python train.py --intermediate_size=128 --attn_scale=0.177 --schedule="wsd" --max_steps=3533
Each number is 128 + 24 x the weight over the matrix's rms, rounded and kept within 0 to 255. Layers, rows and columns count from 0. Numbers have three digits each.

# layer 2 MLP gate, 128x96, rms 0.13, rows 0-127, columns 32-63
106090131137088136116125153134128095108125089151120152127199130189117103152105116131144113155098
106128151134154155136127130113118087131108146093117124146157124124147117141100136106156163107143
110084138102143110122142116184165085152116115136208091158131138115125101123104150152088154192099
124141121129174118178129090135126121081176137147112112159135131166121144137107109125147109146165
144166190163176155132127133130161102147173126146109142152124124173136149092133119146150096176125
105171157156136119131116125128143132132160095125138100149134127124085105136113132093161137152147
145120145115119132171086121111049090118137129149136147099087116149129107137089120154097183136127
113116157120116145194108114129129112119109113159105144131155121119140167190135091160156139107148
090162154126109142093127102156142157120117133138093121051130112164126110146120122106122114138141
100124068105121110165109120185088124103130111183137126104145138127176150138108184130132146121111
151094155154132137181154103099116088131090105127121145076120132154135112105116127118138110083117
152152105095121150140153098162138114136187131121120149132160100129161135132114081163138156138079
085112113177147108149150103111173171128157123151146099089135131124102129136160132115156145130164
146160144121117152123083169139122140135083151147148154106107140119117131130143145180153143108108
121123079156106132112119127158136152134130151128150132117137121105143146139121137114136115134102
159134159115147141088078129123140144147166152102150117172130145140162148161186078137138114125119
123130147154120118144148116111171131142148119115115160126102084099144138108124095129155121170128
108148137093160126125163124169129171119118154104130113169161112163134118150142167119129146108128
108122149121099131152131116120145133120103141137094128123117123149163090136129147132109168138140
117143125126133141127170126116100154113146151121181110129147142106156170118101087117118106092142
130174134137154138139106177151187088148169114142141106066123149117142103132087128133124149128155
128085133116136150147147114115110134144145142132094157112107154115091108066141088065172137127151
122125150150091153142114143158111118145151146127117076087132186142156092133129126108123095164111
127106108128166139140157166114157115162135115141110155113099124152149133134094146087131141127093
159144143089114126111125142086137113127172124097104096105116110147154123097107089127124178115089
136098114127163138110140136081114132122147113111108156102106126146132134127114154075120138132121
141148128133121155084059134116116148159127100151106123115165148144103192163180151155129133128162
113149146080168157084111118057148118116125141117127146116127137135154146108077092099134130126141
105106153123145169147147139139104075118135155131152161135120136160120151120108108109152145128122
127129116112144076154133090159169174118114117117104185119170144114164110129139137147158145090123
152122121092112129137147136119130128129133105149157152134126123121112144129068129107105124196140
159164137145139135123089104122117157110152148120092117136140175168109104134100123133106128154181
095195139108102161139116177122129117109131146148105094116124090139106132137136090156162170077163
159122087149126134133147100159154134113132106122125118109170128150165097091102089145114171097106
146102109117104176113096108124132127124193127114162102132107119126147131102130124113117114149196
119097134143137159147157160135171124136174149147097080088151106141169106133085124130155123137127
105144151136130149139125123090105111142126121130158125135108100142095184157122142107131133127156
134146117105107134131120103160134069133114122134138138145093158097128097077106093152128168121074
115139148143122153116132121105155183136147144121145144126138144154116107113108106132113182127146
085119138077094122140138111143176118084153137179077119094149128124142149127144128147105171096122
106139144135141156163124077119174107117119145164144089128164099123081106119116164135130114087126
184158090167155068132116142110154150168135088102144124133115121125129110093147180091096161142101
100131117121138124127136125154124091126142115096161134129132165150108143137121150118067157078137
166061143145134091117147113103182127112161093164097142112106135128120134120134155139168115133102
084130105084111115138128096087092108094128130143149127070168121165101107105117123154122135146165
155097129133105083120147119158075066146112131117115127121137111157144085143157144121115126133143
153138124120146152137131140133112085155126136146115133121115114140152105165109125115158099132118
093135141153101126130133114170122127112099148078112127118115103131152108097154138126109135122129
144149120115121077137131103132124106111123137115166075130129154108105109147114133145126123121099
120186155136094148099082144141161104143048150093155082141134114135140105124126092132169136116151
158152110194150142159130116110147153172130104204169084082154138099146107066132114125109180130129
141132115124137143128157114165129111094151159154105128152113117114143123156125144105139163119157
087128130125106126163171148118130125112112154115106132085150164157141147128123146145106166132153
136140132138166099139156109137134105162102143112150119103170142101138125145074138151159117145100
127117156128134127143106145105120113145097125093156159128131134161085158146142149149108157137135
122178120140083084127152091091094123121159126132119151115165075147174129144086061140133173138127
143116170127121121126107152123144147102114157094110134133141118106160128129133080159165176130085
115121160128107102141111106166174126152117124161132113155153130118126131146131103086126125113123
137151134185135109187142089121116132139087118090142126122160132122136135116144136144162126142116
170092141082142102141111068092126153150137153102156133106162137141159156125139084151133121134095
122167149136164127135121118155155149176095131132155108123154157106054182116163128167083151085105
094129111148152133109136115117140075128125147134157093137143178128103089142134119113150138134117
142113139127119148130141116157150121132174118144122142120132120139108174110136138181143144109115
141164103129123117133162129135137078144124164096126102080134108133156133100123112135181160155100
129130112119155104096147129154176115055146124126165134111139146133121095140118130083190120112146
118143120126158126158109108116163094116126095112133136090166145097107100113126121090174145115118
141101108159112133156163148141140132140084111135140071157151131143160149114155107103109095159140
140165125145123132110115103064107095156117094099107098126140104139177098137112157140110165161141
114167094155130110136135137137087120175066150107135142107148122147109140088146145087133156104126
147115102150124115130146156117191142179143115121147116113140124106124143112134142118160145136115
101134110117138139162125125123152142114113129141096138133140093123127138122115115118103104146102
150128168130137138132106139129116144166141147128136140119103135148123118117126136094122125130125
148122105144157104091118108100153147136127117115115164063156155143138131132134130129120124111119
109140109147123152130128126136094134137141084095151112117107113112076140168151175131140132115091
109136148120161149215145110106127114146130159152153122127137130163132071126220096147128133137084
140145130111129093128138151128108123130126162124143117096102099157159146154152119109108130176133
143115125118154148125145129115140159144117154084144081097101134136133120104139152125124162079110
106123138121138131095146122161221144124154122113133135133117099122139130122135168136129141120128
148117157120121130132057121110099106103105129161098123117160160110131131117151144190147151096121
137109138145156186126124139125115125156145141126109122124097120082112132128144159146128138109136
171127150086163149132123146110121113165131157147160114113136098144119110145090086110125134086127
071100103145146109152096080098087143130115105117136129123146136169071089169068141131137132119081
118146139099139159152112138143148118179145133083138134141115132157091157134137122080129121176169
169135118120140109143117145134094105133163146081159076131165125154082115140166120136139152144097
083107163118160153139131141134133192113143168173149114093127167153153115151094127110158150149093
160156077119127194122130118136105135087130115180114158129156125144104158126120105125095155121113
130071095101146159135122109141147139195144131108135128075153137123068181092178103165176123136155
156175153139113123140138082140122116118148121111178101126129159119116115132118141136155141126153
113147149158120139111099125145112129115109125123177155092132167124111103118097169139121123088144
110126110119115114114133107075117128112090149138133085119153135166107119131174153144109153114132
177127150088163182143110095145108094107129114118141115145178144116147111146138111132116172177144
135124129119120134143138133101112121093138118127130103122178110111121153095162150162103109111115
103105145169169124142113151119111115133150149148125104116126123134135124137169138138169145101125
122158126137145156155127103127140151156159101142100128138111144147119120135111161146121151143123
108124090122187131118130083125131109119125158144110125142128178109133132124143131088134129149130
154089151143098150120137145106121132153153139125140060107155138122169127105099122119164128144160
145115165118107114100155096100124099139101131140150090093098092143153124126098135149116175141130
099099164118126141191114133102122136115125127148155129148090132126123156113185136096144144116124
108093140107152081115096120114120176128081138130143133088130139127080106100129127130152127115105
117121145158124147163151108117103136113100154123105141160142148081158106112150096114129127136148
127097143116114141116111119083126112096104144084121141106100143158157105120115110109137125141133
111138152120141099108123159116106121097139149085082153125153092093163131142127081133101144135113
118138153124128065129124138147125138130140142102153116102115131131140169075164143098115135094162
110149154158113142186128148148097130177136138126162104106103129136165122145101124147086134061126
135128129159115124130100136137130113152124155136135124105128123177106108114143097138145131159135
094162098128096136113086165134130099115157087160130105118111121084095112145130104134126131121141
128129155159146153163101122115140132112146129156155166110105170110147089131128118124129115135111
109116128132173127123121096144132084130123132098139141129077124134130140055148066138138141158127
102088136095099122152162097156142108144069074108145108131171122098116134094162123161142121129113
128103086102122085112082112099188114131151093190109146117127170138141165112156141119126087087141
076104145118110135162114122105180132119115133164105107102138133133120141131141140125131107092116
092123115111116120144145133126118112112084142125115108148179157162123104129117118099150116161110
109150108186133093107115102112104119076125119124115139119162137152148115111115125131122164111086
099134136183139130153126141156125130131146129124137135163159148124114110158138130137042126136114
130119162090103140120118116127119134141096151133125135094155112174162119111126161100113171175174
108127095111129090156107120118127147091152119110136095122181121141116106161193098100122137104135
137117088120131149144139098110117129130115081109162158123135148171102150165138118119158179135086
137123120162125108146156085155148118152190077120170128128114101132090157098144138148169111190106
110165124130119139136129196123127152128080138120111099100180121168087099197159113130119101111115
141130158126144160142139099178134142119067144137126139129132130105127126121134103073105115140088
125089116127140165148161145151130124172143153106128148099104137125091113111101116094087128131133
093150131075159111166118145141137116128102107150137107084154107105163105109077110116159131140142
108133128150116119120119133126140103135133148164116134159129126130098122124134112158101178130143
128146109159128091110082145098098113160145113107132149134130144116118146143135128088098177101098
123152137146141151170140121148145145112119168147173126134125094146150125147144110075127126171104
111119105095144129148121110148152147152088126125143111139143116109138120127115150122127106136212
092158076118139106163142088125171133137134088122153122127147107131091067117108149106154111129178
100178093119135151129099146128144118126150146121145102095116134118115102124106130165120155135123